{
  "head_dim": 32,
  "vocab_size": 8192,
  "norm_place": "pre",
  "lr": 0.00619,
  "warmup_steps": 200,
  "batch_tokens": [16384, 32768, 65536, 131072],
  "seq_len": 512,
  "doc_mask": true
}
Each number is 200 + 20 x the weight over its row's rms, rounded and kept within 0 to 999. Layers, rows and columns count from 0. The size before them is the row's rms in percent of the matrix's.

# up: layer 5 MLP up, 384x96, rms 0.206, rows 3-71, columns 0-47
# down: layer 5 MLP down (transposed), 384x96, rms 0.187, rows 3-71, columns 0-47
up3,106,228,194,206,183,216,195,235,220,210,186,220,198,210,162,195,165,220,198,190,194,216,196,214,188,199,197,204,179,220,235,191,234,181,167,237,210,195,182,184,171,217,177,200,181,148,239,175,226
down3,097,219,207,214,218,176,192,182,205,205,225,205,221,205,188,187,243,194,128,217,203,182,214,192,218,213,199,180,245,200,181,228,190,179,199,210,223,174,219,190,194,221,208,206,181,172,195,217,195
up4,105,176,178,179,172,199,175,214,210,219,172,197,208,237,206,187,188,236,230,216,187,202,186,176,189,233,176,229,227,190,178,186,230,213,228,244,194,191,216,192,199,215,221,234,192,187,207,203,167
down4,115,198,202,178,200,232,198,199,241,189,180,179,193,217,203,208,205,206,219,178,190,253,190,181,216,186,202,215,199,220,180,207,241,205,187,211,193,211,181,223,197,219,138,178,210,203,229,199,139
up5,090,185,166,212,184,203,227,195,178,211,183,188,193,169,192,219,190,182,228,195,220,234,205,216,201,211,184,198,176,177,180,232,176,173,194,212,183,196,186,231,225,207,186,196,186,182,179,223,217
down5,082,212,238,202,211,221,190,192,189,198,218,195,182,174,212,161,197,202,149,208,192,210,205,235,209,195,172,171,192,207,228,193,154,220,193,179,214,211,144,213,211,202,221,221,231,195,201,216,199
up6,102,170,193,193,209,223,230,186,196,209,207,202,212,194,198,187,138,190,214,214,202,197,205,211,209,180,179,208,187,207,212,189,200,176,160,200,169,166,201,203,183,200,203,189,211,255,189,205,231
down6,108,201,203,200,184,228,203,220,190,187,189,210,196,232,180,199,220,216,178,171,227,199,198,169,214,191,197,212,230,185,166,174,197,220,212,186,215,198,192,196,209,207,208,139,186,243,206,174,208
up7,107,221,186,161,187,215,201,192,194,189,188,175,201,158,168,184,198,233,193,180,210,208,176,195,187,228,198,200,182,183,198,220,209,206,166,206,179,181,190,204,222,202,230,224,196,182,174,194,153
down7,103,227,199,209,182,194,199,207,192,202,214,204,243,186,184,193,229,172,214,210,204,211,150,202,226,192,192,215,193,208,198,195,192,194,176,239,163,223,175,178,171,163,226,214,213,219,232,224,204
up8,119,199,192,250,230,211,191,174,169,205,226,234,216,204,194,195,187,199,219,219,225,237,211,188,216,192,206,210,205,218,173,196,184,196,199,187,219,194,170,215,195,226,172,194,196,199,196,211,197
down8,108,199,192,201,196,213,222,192,225,206,183,212,212,219,155,177,207,194,213,175,163,132,173,182,190,181,217,204,196,214,188,206,180,193,203,184,237,195,191,205,197,192,189,170,209,163,177,235,209
up9,080,193,195,193,194,223,205,196,197,219,216,182,212,247,211,200,204,204,228,197,192,178,172,189,195,212,214,177,195,205,198,241,188,202,200,206,179,208,200,192,201,176,235,153,209,202,190,190,220
down9,090,203,170,190,166,208,226,189,203,177,180,227,216,254,176,227,187,215,201,223,197,168,226,201,196,186,188,215,195,202,214,217,221,202,202,198,213,175,154,214,186,189,195,172,191,199,230,214,225
up10,113,203,189,221,194,193,230,164,184,223,208,181,209,178,188,216,190,201,182,234,204,171,208,194,230,186,201,222,173,177,212,172,226,165,180,192,196,179,199,183,189,197,237,173,218,231,214,193,205
down10,117,193,188,191,208,172,190,171,179,209,207,202,209,177,207,199,230,152,180,212,216,199,193,190,169,197,235,185,223,211,181,214,205,202,181,195,228,191,169,197,209,218,214,201,190,196,187,206,184
up11,091,175,188,179,171,200,213,231,166,204,228,187,210,218,153,173,211,245,156,201,186,215,169,233,195,203,197,241,183,195,193,203,229,162,219,214,198,225,162,177,198,179,198,187,219,222,204,225,182
down11,097,207,228,167,208,202,215,218,188,199,258,223,213,214,178,212,196,222,219,179,225,223,201,198,208,186,189,212,207,249,191,233,204,138,173,205,173,179,198,167,196,218,216,223,186,170,159,166,190
up12,087,220,206,178,193,180,210,191,214,210,214,217,219,189,194,238,176,240,187,207,209,211,164,201,187,205,190,184,212,213,196,209,180,231,197,204,218,191,198,208,190,161,238,193,236,198,191,190,234
down12,092,208,225,208,177,182,170,228,191,186,182,188,216,176,211,235,186,193,206,209,197,226,187,197,172,235,245,198,205,208,194,195,178,224,183,181,190,179,199,203,223,194,210,208,201,230,207,193,210
up13,104,223,245,210,212,207,190,169,237,192,212,214,216,186,211,227,181,222,245,188,209,199,192,189,194,188,168,212,212,223,223,202,200,190,208,192,202,183,198,250,188,214,204,184,235,173,218,181,193
down13,098,174,175,216,174,199,219,166,186,180,212,190,199,210,182,194,178,143,171,217,229,207,212,198,197,178,207,187,178,205,186,187,226,231,212,164,192,207,217,186,181,204,195,183,179,217,204,215,193
up14,100,212,172,201,200,172,193,240,159,189,221,221,213,202,198,184,180,196,199,218,190,250,192,217,209,188,215,164,205,180,157,229,204,206,198,202,210,217,220,188,198,192,219,192,190,183,179,229,175
down14,108,229,198,210,199,213,211,208,196,219,157,208,184,212,224,212,182,204,218,201,207,178,164,212,231,193,172,158,196,191,204,209,226,201,206,203,165,185,216,200,181,196,203,196,194,195,195,195,198
up15,099,215,188,207,188,205,200,209,176,220,170,187,174,191,225,235,213,219,208,228,187,194,194,206,165,208,221,188,202,218,221,178,221,166,184,221,192,229,213,148,202,189,171,205,180,220,193,182,251
down15,104,195,173,169,171,183,205,231,175,202,217,217,195,175,221,237,220,213,189,179,224,194,206,177,176,179,195,186,227,176,199,213,178,152,194,215,199,238,210,151,184,182,194,195,212,160,188,232,206
up16,097,218,202,208,183,184,240,210,204,203,210,169,197,181,178,209,182,203,183,214,159,184,180,196,202,249,179,169,208,210,217,188,217,216,208,210,203,183,215,169,148,196,224,172,230,165,205,214,198
down16,091,190,185,225,209,209,181,212,183,172,198,206,186,196,231,217,265,186,187,186,206,191,176,185,155,202,228,215,194,193,210,171,205,219,205,182,164,196,166,222,225,195,185,166,177,224,202,176,196
up17,126,226,184,218,168,197,227,212,210,187,210,188,241,223,173,210,186,208,209,189,208,206,187,189,210,236,189,189,207,214,198,201,151,221,202,198,140,209,201,171,193,175,196,195,199,160,207,188,187
down17,115,213,183,171,163,201,212,198,198,150,228,205,198,217,193,194,205,218,181,203,231,182,189,221,216,208,204,195,198,208,190,222,230,187,176,179,222,203,184,180,190,209,188,185,186,214,196,211,158
up18,105,224,188,212,195,188,209,175,157,209,176,234,182,189,193,200,185,196,226,206,211,203,168,243,179,212,212,184,202,170,204,216,184,212,223,212,220,239,220,187,191,186,205,173,209,191,209,180,217
down18,094,167,203,192,208,210,187,209,233,199,226,160,218,208,201,183,251,254,171,212,199,198,212,172,184,209,202,243,206,230,207,166,217,182,227,176,184,190,214,227,211,180,198,204,179,199,179,241,192
up19,093,201,191,209,193,193,221,220,187,224,196,193,137,202,172,171,209,183,200,216,190,229,201,218,223,192,205,190,182,217,223,175,231,181,179,171,234,175,185,201,223,199,184,190,175,224,213,191,173
down19,091,168,187,230,195,199,232,200,183,189,210,219,244,217,204,215,185,226,200,187,169,194,219,179,222,175,185,187,217,187,192,190,181,197,189,199,192,197,214,210,176,191,221,198,224,239,215,201,210
up20,096,189,199,213,210,190,242,194,218,185,239,178,208,218,206,218,177,188,186,198,160,153,181,197,187,196,208,166,203,207,210,174,218,215,194,184,178,186,201,198,147,204,177,176,207,196,201,171,186
down20,118,176,185,181,229,208,209,167,185,199,184,213,179,153,220,173,242,208,219,162,219,191,192,227,175,209,198,193,184,203,204,174,206,216,194,174,230,213,204,197,166,200,198,237,191,215,180,163,165
up21,099,231,188,197,226,216,184,187,227,212,199,194,201,239,185,188,218,215,168,181,177,175,188,184,209,204,211,218,201,214,188,195,223,208,209,233,198,173,184,202,204,183,174,144,188,205,179,187,183
down21,111,191,213,215,218,231,200,168,180,197,175,184,175,215,229,207,225,201,211,228,217,213,217,162,207,215,211,159,198,165,200,195,202,149,156,206,191,208,198,220,209,216,203,230,178,185,230,222,204
up22,088,196,249,177,215,183,194,198,180,195,200,204,193,192,189,183,205,222,215,213,181,215,169,175,226,208,174,150,204,208,227,168,219,198,189,183,210,184,210,190,213,220,196,172,244,197,231,195,169
down22,080,199,197,220,187,205,210,204,179,232,235,190,225,205,212,209,193,193,203,207,233,169,208,259,220,213,211,229,207,174,188,211,193,205,226,193,208,203,173,219,207,172,205,231,200,235,188,205,217
up23,100,202,203,174,231,164,177,213,182,224,223,167,180,200,223,218,223,200,196,217,191,217,235,209,172,205,210,181,183,214,156,149,216,219,210,226,198,212,188,192,223,196,225,213,213,219,196,228,170
down23,091,229,206,210,200,230,224,190,234,220,203,218,230,217,193,235,191,219,197,189,217,203,186,203,202,226,206,182,178,207,221,170,230,186,184,196,190,186,192,190,223,207,212,216,212,223,205,217,225
up24,115,210,175,180,201,211,216,196,192,232,209,185,219,228,215,166,178,198,199,196,176,198,241,181,212,209,160,229,226,212,200,178,185,209,228,198,217,202,215,186,207,167,219,197,198,199,189,184,188
down24,100,214,200,206,191,226,192,215,201,194,184,219,183,205,173,216,174,189,228,186,209,208,216,199,186,201,174,215,147,196,193,178,231,199,203,187,180,218,214,232,202,205,217,162,224,221,204,156,214
up25,079,184,206,190,222,195,171,226,195,219,220,171,219,189,186,226,191,220,191,185,205,183,237,235,183,229,192,218,155,186,192,199,258,181,197,200,180,219,207,217,221,192,207,214,160,198,192,220,211
down25,079,241,213,222,199,159,192,170,170,193,221,191,179,197,216,210,182,223,168,175,209,169,230,203,210,208,203,159,210,195,168,178,212,202,188,206,191,181,206,197,192,204,171,138,186,183,182,177,182
up26,107,234,175,195,201,190,204,221,177,191,174,219,192,220,200,157,224,209,180,182,181,230,182,192,204,207,181,212,197,191,198,223,202,196,170,216,189,207,176,200,196,216,207,150,172,226,206,202,184
down26,089,165,226,199,197,226,210,190,184,179,233,199,186,154,215,217,188,184,212,195,209,209,201,206,197,170,169,197,219,195,202,172,196,227,241,181,197,215,192,211,231,196,228,209,192,202,174,211,221
up27,091,227,203,203,188,187,221,188,202,174,216,180,208,237,183,212,201,220,212,227,174,227,159,194,179,177,206,176,184,142,176,177,181,192,187,226,191,206,207,198,175,232,181,167,191,172,198,198,189
down27,097,228,226,223,200,212,193,213,204,205,180,224,189,178,194,185,157,202,219,221,206,198,193,202,180,197,169,218,196,193,180,194,219,222,228,204,217,188,184,191,213,210,204,214,199,225,203,203,230
up28,108,161,180,208,217,201,188,207,178,187,192,187,217,254,188,160,171,223,205,228,195,190,177,202,176,246,216,231,207,177,213,186,201,216,183,221,201,205,198,205,212,197,201,200,174,187,221,199,183
down28,104,230,239,194,193,203,154,210,235,211,218,198,203,223,235,186,187,204,185,187,160,196,213,177,200,204,189,183,202,229,197,179,204,180,243,207,193,185,191,192,193,237,170,168,141,166,214,204,201
up29,098,150,234,208,200,176,225,211,202,206,199,182,190,226,201,213,194,214,223,214,205,193,187,182,173,230,194,195,220,200,206,212,206,200,210,181,177,201,204,186,190,171,217,217,191,167,204,165,215
down29,084,173,180,206,235,189,198,181,215,182,201,216,211,179,216,195,208,239,210,223,185,211,225,186,200,208,212,186,183,251,195,222,187,204,197,188,237,230,187,246,185,205,188,197,214,213,163,195,198
up30,104,182,204,199,198,229,185,212,207,155,222,205,206,176,202,181,220,229,204,215,184,206,221,216,145,197,174,210,231,216,151,212,170,218,173,214,206,201,182,231,220,181,188,215,184,204,196,217,179
down30,103,213,177,194,173,236,191,193,195,215,206,202,199,175,182,220,160,181,206,173,192,178,211,231,224,160,189,219,206,191,229,216,256,198,207,188,181,209,194,198,204,208,238,185,222,200,179,166,197
up31,102,219,204,197,238,181,183,190,176,203,189,229,218,194,206,182,197,211,219,195,197,204,163,225,188,181,214,178,230,214,216,206,166,191,180,169,214,217,199,216,173,177,242,199,156,217,203,161,193
down31,112,198,227,240,163,193,219,206,180,184,213,176,207,197,201,166,226,221,192,182,198,172,189,194,196,211,163,162,186,207,180,195,209,210,181,190,168,197,172,173,204,185,167,191,199,176,213,217,217
up32,108,181,190,194,199,194,212,203,222,183,227,165,244,175,202,210,176,211,198,238,187,179,191,190,201,199,194,221,225,220,177,180,181,180,188,192,193,222,183,199,205,184,221,192,184,183,217,201,239
down32,126,151,220,181,239,215,222,199,208,148,195,203,222,192,177,206,183,215,213,191,172,192,204,233,203,226,196,210,187,201,166,182,196,232,185,210,221,213,197,177,183,187,187,197,201,155,237,205,225
up33,097,171,177,204,211,207,199,206,201,178,194,184,206,167,194,160,178,222,190,225,230,202,195,169,197,202,205,181,202,205,207,196,184,220,203,157,229,203,186,182,182,212,225,152,200,235,153,191,212
down33,092,197,175,203,197,206,215,179,198,206,198,163,195,215,215,180,218,209,253,167,186,186,183,184,189,230,200,175,193,229,184,212,187,211,205,190,169,211,201,212,169,183,164,242,227,186,201,144,198
up34,096,205,229,230,223,210,199,196,165,200,233,231,200,193,182,161,206,200,225,190,203,204,197,240,179,194,174,213,172,194,214,166,204,189,199,193,175,146,164,231,216,203,185,204,155,202,198,209,187
down34,097,182,227,207,217,200,197,196,245,187,194,187,204,227,184,217,209,192,161,184,196,220,222,197,158,180,198,202,225,183,204,196,173,185,200,186,200,231,191,177,195,204,201,149,203,174,210,215,164
up35,092,241,172,181,218,182,216,200,228,224,201,169,210,196,192,200,209,206,193,229,210,203,187,199,202,175,198,202,193,199,199,244,238,184,192,160,224,161,185,169,212,182,191,162,194,218,177,182,213
down35,089,175,210,211,174,186,171,172,203,164,201,207,140,201,200,205,174,196,228,210,183,198,220,189,184,188,174,143,207,210,213,214,199,197,213,174,174,186,210,173,185,205,229,204,174,200,246,202,207
up36,085,184,171,173,250,206,193,190,186,213,221,192,206,189,229,180,188,234,173,206,188,179,181,177,191,196,230,222,215,200,225,189,204,216,204,218,198,186,195,188,178,210,221,209,187,229,192,168,176
down36,090,211,206,180,196,184,216,217,185,182,252,214,195,201,180,217,194,233,198,192,202,170,190,200,190,197,183,220,198,199,184,198,204,211,225,213,168,234,214,254,190,231,191,201,206,212,202,205,210
up37,095,171,198,220,178,232,210,228,176,236,193,197,183,197,202,194,241,226,197,217,201,162,206,176,208,196,212,197,193,203,173,184,197,182,205,215,153,181,215,196,169,223,213,209,149,228,237,173,197
down37,106,236,192,211,174,208,194,236,198,208,194,189,177,178,198,229,147,193,223,190,225,193,197,230,219,160,172,199,175,181,228,198,209,207,201,172,186,212,208,216,206,166,186,173,248,220,198,200,216
up38,096,229,182,201,203,183,187,194,199,194,230,251,232,211,181,179,208,208,196,231,201,193,149,225,227,190,184,216,214,215,189,173,202,214,188,214,213,208,213,167,183,213,154,199,207,192,198,137,218
down38,097,219,179,181,200,197,204,209,208,203,200,150,177,261,184,209,191,207,209,199,219,218,216,170,221,140,202,182,164,179,199,214,170,198,238,179,174,206,192,198,240,221,200,206,217,215,195,188,187
up39,107,230,206,210,196,203,196,184,202,201,204,203,192,191,206,234,173,180,191,218,198,201,167,209,234,213,246,202,172,179,199,196,219,182,233,182,188,150,215,185,180,182,195,180,206,159,233,194,196
down39,093,216,230,163,179,160,206,196,200,211,209,191,212,197,231,194,194,174,188,208,212,206,173,198,212,210,215,195,213,177,170,221,213,221,193,223,218,216,222,200,169,186,207,177,220,178,182,222,181
up40,117,187,206,203,194,224,212,206,235,204,174,169,217,208,219,204,180,182,187,173,209,175,200,169,201,207,167,237,216,207,259,213,205,185,185,208,204,185,171,213,183,167,216,201,214,198,203,215,179
down40,111,198,212,184,222,222,188,201,195,221,206,202,157,217,186,207,225,237,193,214,168,223,242,214,193,186,228,190,166,182,217,181,208,220,200,195,189,234,197,186,226,217,183,205,193,168,218,190,186
up41,114,247,194,193,181,224,159,207,186,195,171,245,226,224,168,189,186,213,219,192,217,208,175,212,211,204,210,192,201,223,207,188,208,213,209,199,194,204,174,175,183,190,183,214,197,187,196,164,209
down41,128,199,156,203,220,188,209,194,171,196,222,224,199,138,202,163,203,203,251,207,197,175,172,212,159,215,210,197,213,198,176,179,210,192,187,240,210,218,192,199,219,216,197,205,189,184,203,169,218
up42,080,234,211,188,178,184,197,219,226,228,190,212,192,193,225,187,207,188,227,190,189,178,179,166,183,213,221,180,198,198,202,242,215,185,208,228,174,224,234,199,186,195,234,205,195,237,194,200,193
down42,078,233,211,215,190,173,201,178,205,223,210,209,211,191,192,189,211,170,216,217,175,169,233,203,213,221,199,282,187,186,213,199,241,228,193,168,204,188,229,204,206,199,176,221,175,195,190,210,217
up43,116,178,207,239,193,183,227,197,183,199,195,214,221,239,175,187,195,199,209,201,163,201,172,188,200,210,206,189,189,176,218,215,216,201,186,151,180,224,235,211,173,185,190,233,164,203,222,218,215
down43,132,200,178,228,193,207,206,189,205,200,193,169,207,225,186,220,235,223,224,189,180,165,185,195,172,186,209,200,178,185,203,216,205,210,171,227,185,201,233,200,215,156,203,201,189,178,208,188,190
up44,091,182,201,173,204,196,189,210,199,219,225,177,193,219,194,234,172,244,215,208,166,203,186,198,201,216,192,207,243,215,194,201,170,188,185,214,186,242,229,200,210,203,175,199,230,177,201,222,208
down44,096,224,198,224,222,204,223,189,209,243,196,212,239,207,182,193,175,189,226,160,217,204,175,197,211,235,197,173,219,181,200,218,222,206,207,202,203,213,206,173,200,191,222,200,172,190,206,229,222
up45,104,208,179,197,204,188,168,228,184,198,175,188,177,164,195,152,204,230,223,175,196,154,210,214,203,197,202,205,169,224,240,190,191,196,197,183,210,221,158,212,207,175,204,195,185,218,211,219,227
down45,110,178,220,212,207,237,189,214,219,180,187,194,186,194,198,209,201,216,195,220,218,220,202,178,211,194,181,209,209,196,201,205,198,213,236,206,220,206,218,216,175,211,185,186,197,238,188,213,204
up46,099,216,177,198,185,206,206,219,202,174,170,209,163,179,202,213,183,196,232,203,201,176,204,237,155,214,201,243,205,186,199,152,189,255,191,187,215,196,184,222,158,192,186,169,193,219,195,172,188
down46,113,187,195,186,187,202,201,208,207,207,227,166,237,215,224,197,225,178,152,191,212,216,190,194,211,208,176,173,200,233,198,258,193,191,203,190,207,206,187,171,210,200,235,195,202,150,205,202,198
up47,097,212,229,212,184,198,159,226,168,231,208,202,196,194,198,219,192,212,198,173,204,206,190,197,211,194,235,213,200,231,227,173,236,202,225,230,182,205,195,182,161,154,225,188,187,213,203,187,186
down47,122,187,224,216,195,202,191,230,244,197,198,176,207,204,164,202,205,196,238,203,215,198,183,192,232,210,186,224,195,212,188,202,220,219,202,203,194,146,133,172,195,233,188,211,186,194,171,224,223
up48,105,193,201,188,206,219,193,204,216,190,242,194,228,192,206,211,211,195,173,225,210,205,208,191,213,150,226,195,206,217,241,206,206,162,175,217,221,173,185,177,193,188,194,196,210,224,208,199,200
down48,077,199,210,200,187,182,203,200,202,221,197,227,177,183,245,165,180,217,212,180,175,203,214,190,201,214,196,191,220,183,193,224,201,215,224,161,167,205,259,225,231,197,219,172,211,176,197,207,194
up49,095,180,209,186,232,201,200,189,182,208,205,180,210,225,205,218,222,218,201,163,205,220,183,196,216,206,215,187,177,177,204,245,200,195,209,193,191,216,166,246,179,214,163,186,205,171,218,209,207
down49,101,204,188,189,171,175,205,208,190,216,166,195,193,175,236,200,227,202,178,201,166,204,188,206,193,203,172,181,223,205,197,196,220,186,216,191,184,216,217,215,182,145,211,198,205,189,167,225,216
up50,110,186,202,210,154,190,219,186,205,212,190,161,202,213,190,187,217,189,201,196,221,193,192,209,186,202,202,190,207,200,220,192,222,216,247,219,183,169,188,190,169,215,214,181,207,190,210,213,177
down50,115,234,191,187,169,210,219,195,218,245,236,207,188,197,213,189,232,196,168,200,204,190,184,215,219,171,174,225,227,229,224,186,203,222,227,172,198,195,191,192,196,236,161,174,185,165,203,225,199
up51,104,159,220,215,204,196,234,173,172,184,219,187,195,220,228,179,246,182,181,171,203,209,166,188,192,235,196,176,236,200,209,217,186,155,198,209,166,207,203,208,204,181,226,181,182,217,215,200,216
down51,091,184,175,174,190,200,205,194,228,186,206,172,215,175,163,205,175,207,202,216,201,202,211,180,215,194,199,194,187,183,245,212,239,209,232,187,190,219,195,188,205,213,199,242,205,215,229,200,193
up52,088,192,209,183,207,182,239,199,236,204,217,186,226,225,184,189,184,200,178,207,195,224,222,186,240,191,185,202,206,173,173,203,212,189,177,195,174,208,179,207,213,174,227,187,215,191,235,149,184
down52,080,208,181,217,209,173,198,194,189,199,190,220,172,166,212,202,174,185,205,177,204,177,222,173,170,202,222,202,179,214,238,179,187,211,251,230,193,213,211,193,214,202,236,191,228,191,171,209,230
up53,099,212,224,197,185,185,149,207,164,176,207,234,188,216,184,207,177,196,256,185,186,197,194,222,196,222,186,193,233,209,196,178,240,188,200,197,194,219,163,206,214,217,205,226,154,187,223,210,174
down53,098,214,157,212,212,232,207,201,209,236,179,157,175,215,194,204,219,184,189,206,215,196,192,119,217,193,219,215,193,200,219,247,211,157,211,210,184,191,214,214,197,224,185,197,198,210,189,198,206
up54,100,171,242,199,155,205,235,187,199,208,197,201,196,205,192,228,190,227,196,176,184,186,170,221,204,226,211,208,207,212,187,217,178,220,170,185,196,175,202,209,187,194,198,183,199,175,236,168,207
down54,107,211,189,191,188,180,177,170,213,217,186,202,235,205,193,179,219,197,218,181,190,214,196,220,173,212,203,185,201,205,215,185,183,189,189,200,205,221,172,191,208,256,165,230,168,209,189,207,212
up55,093,187,154,180,208,212,198,200,200,214,210,198,198,184,191,204,189,233,210,209,173,206,209,221,194,162,199,221,224,193,184,219,244,192,214,212,207,212,182,199,192,208,198,188,180,187,186,201,185
down55,121,168,177,191,202,198,169,165,167,207,190,198,191,219,187,203,184,204,162,182,211,185,187,176,229,213,210,195,220,191,195,231,173,170,144,167,195,195,212,188,182,203,225,177,216,187,201,196,197
up56,099,241,191,206,250,182,215,205,180,224,203,200,182,210,195,246,222,213,211,208,192,192,188,201,219,172,217,222,199,225,190,216,193,158,230,214,211,192,183,178,221,248,195,188,211,187,215,162,213
down56,100,183,209,185,169,176,172,231,220,194,188,159,207,216,206,203,177,191,186,205,214,230,209,195,210,185,183,207,208,206,193,202,184,204,213,193,195,242,187,226,223,220,212,182,225,205,219,221,184
up57,108,200,238,194,209,212,219,139,197,251,207,201,189,208,185,213,218,195,201,208,178,206,193,214,232,193,192,201,198,201,242,193,225,195,193,195,192,231,208,201,220,222,178,149,194,201,208,193,189
down57,090,217,156,192,170,209,174,214,200,163,233,217,226,153,193,196,214,180,157,199,187,185,210,202,213,191,222,204,199,185,168,174,184,210,205,188,200,208,209,177,192,186,232,222,202,198,208,187,206
up58,079,209,202,213,195,188,210,185,207,200,236,181,198,195,205,238,210,192,207,196,211,207,253,215,204,222,180,186,163,184,184,216,198,200,231,209,229,189,175,203,219,214,188,180,176,189,237,202,201
down58,061,186,208,167,209,208,203,162,217,185,186,206,189,204,202,187,206,246,228,192,184,186,166,148,195,179,227,223,194,240,205,170,190,244,217,186,202,191,220,186,202,195,214,189,205,177,193,210,231
up59,080,174,204,228,217,195,255,213,224,209,184,230,224,138,163,227,195,222,194,202,186,196,207,219,208,199,185,211,219,209,167,206,197,189,240,228,213,173,198,214,166,201,212,222,219,191,196,200,178
down59,084,197,183,207,206,186,223,216,197,236,200,215,235,210,220,171,248,217,224,217,209,204,188,206,205,176,197,220,198,181,209,230,212,205,206,192,193,193,208,209,214,219,220,198,186,232,213,168,229
up60,095,213,152,188,181,204,194,229,193,220,196,179,177,213,176,177,205,215,195,207,226,216,225,222,196,199,191,195,217,229,198,196,227,204,170,193,198,211,212,177,220,219,188,186,216,188,209,173,196
down60,091,188,225,181,231,196,179,230,175,175,191,218,216,171,193,259,194,183,199,217,209,195,223,192,195,167,213,194,191,175,204,188,219,227,229,234,223,202,209,244,174,196,222,177,179,178,218,211,205
up61,097,178,205,217,203,198,245,170,202,201,193,182,219,210,215,146,241,228,213,199,183,226,220,233,208,188,219,210,220,162,216,206,209,200,178,198,203,225,223,224,201,232,229,180,197,233,197,189,208
down61,125,200,248,197,202,227,178,179,193,268,198,235,167,205,202,190,180,198,185,232,214,219,197,215,241,214,204,212,165,223,200,221,223,204,191,192,190,217,188,182,206,208,186,210,193,214,197,159,200
up62,075,237,220,199,180,177,239,213,205,192,166,201,203,204,171,161,149,225,198,205,214,215,190,185,217,207,221,160,183,166,203,201,213,183,234,247,227,228,231,238,190,222,185,174,192,184,220,173,209
down62,080,191,193,203,218,232,195,181,217,179,187,194,200,196,208,179,247,214,197,218,264,194,191,207,211,201,190,199,187,196,190,201,195,221,216,194,209,177,223,259,217,168,204,231,230,200,191,232,209
up63,088,217,182,215,202,231,191,270,221,203,228,179,203,194,198,211,168,188,205,226,186,207,203,209,170,215,206,196,198,225,188,195,189,187,166,228,159,210,191,206,177,160,169,207,225,190,192,182,185
down63,090,194,186,235,180,220,234,189,199,233,201,198,205,190,218,174,187,235,202,196,208,191,199,225,204,191,203,210,180,183,225,173,206,141,180,231,194,227,208,188,199,195,203,217,222,187,208,212,207
up64,106,186,198,209,189,215,223,186,197,226,187,191,188,220,229,181,169,205,223,155,185,167,190,186,209,223,216,178,192,210,213,189,199,222,202,192,198,168,248,211,207,189,182,199,211,201,179,208,182
down64,120,173,208,203,220,196,206,192,179,209,220,173,219,198,201,238,172,201,205,216,203,189,210,196,243,185,173,178,191,188,170,170,219,223,192,219,198,193,195,224,194,221,195,177,189,216,188,227,190
up65,099,192,175,195,194,196,200,215,224,179,174,202,205,202,211,197,164,226,252,208,184,225,181,229,179,223,195,230,203,218,189,187,215,215,218,204,252,212,203,172,199,203,188,193,198,192,145,178,203
down65,109,185,204,213,190,159,229,194,185,184,186,157,182,205,209,207,176,147,178,216,189,205,166,190,199,227,168,225,231,214,170,187,222,216,213,201,201,216,211,178,224,218,194,194,178,181,200,175,174
up66,091,237,156,227,222,214,194,174,196,220,157,202,167,194,214,179,172,220,163,209,222,217,203,174,188,187,231,165,206,179,189,221,221,190,197,214,224,227,228,199,174,174,206,185,219,203,180,206,185
down66,110,158,164,196,200,207,175,199,238,198,184,216,211,183,180,220,157,180,197,214,211,215,233,207,227,201,213,179,218,182,177,201,206,210,166,207,149,190,187,178,185,226,200,171,211,180,189,195,225
up67,100,221,191,195,214,202,162,184,254,223,198,191,185,165,164,200,169,193,194,206,186,217,207,213,179,165,203,207,191,197,215,212,181,191,185,200,212,195,159,171,193,216,235,219,231,191,183,195,207
down67,091,184,198,205,191,208,217,227,205,159,201,196,204,235,172,195,194,200,226,205,183,169,211,185,242,220,166,203,214,151,197,201,170,189,190,177,145,201,204,194,236,219,192,175,221,193,206,198,206
up68,124,241,185,191,214,201,199,178,167,230,195,229,206,220,213,176,197,200,194,195,203,223,203,211,238,199,217,181,220,171,174,188,207,200,195,180,235,190,175,233,193,208,185,138,203,232,205,204,194
down68,119,224,209,189,221,205,212,188,180,198,153,230,187,189,198,226,184,196,195,183,208,225,214,228,193,177,223,185,207,213,199,209,220,209,183,184,207,198,195,197,188,205,163,194,198,246,212,200,213
up69,096,211,187,166,191,211,184,196,205,200,208,193,190,208,186,199,217,183,158,183,204,218,175,224,212,227,189,209,167,229,220,243,210,189,177,197,214,189,195,185,169,198,216,174,184,178,199,196,243
down69,088,216,211,211,198,227,187,229,193,156,182,196,190,178,181,203,178,197,223,216,202,208,206,171,167,189,212,216,245,158,217,175,230,195,229,191,163,222,211,193,219,207,204,193,203,187,205,198,225
up70,088,201,182,238,191,217,215,166,231,214,192,182,229,209,183,198,206,197,203,239,194,193,206,186,187,189,196,232,180,211,227,218,215,183,193,201,165,178,222,203,176,219,183,225,209,181,208,166,201
down70,087,217,186,190,229,197,201,175,160,213,196,198,187,196,198,194,186,175,211,196,216,233,208,185,236,171,203,205,215,184,238,198,157,223,180,193,196,202,184,212,196,201,248,178,222,219,180,199,187
up71,097,201,209,168,179,179,209,175,196,211,203,188,165,197,215,204,198,232,209,214,179,184,202,191,209,213,204,231,220,208,198,243,234,188,211,219,213,179,181,179,192,170,222,161,196,245,184,194,220
down71,126,227,197,235,201,232,204,150,205,197,182,145,216,182,167,209,173,187,204,190,159,190,181,210,187,202,188,186,177,192,235,199,216,202,189,201,195,215,213,254,217,199,191,177,190,219,214,218,190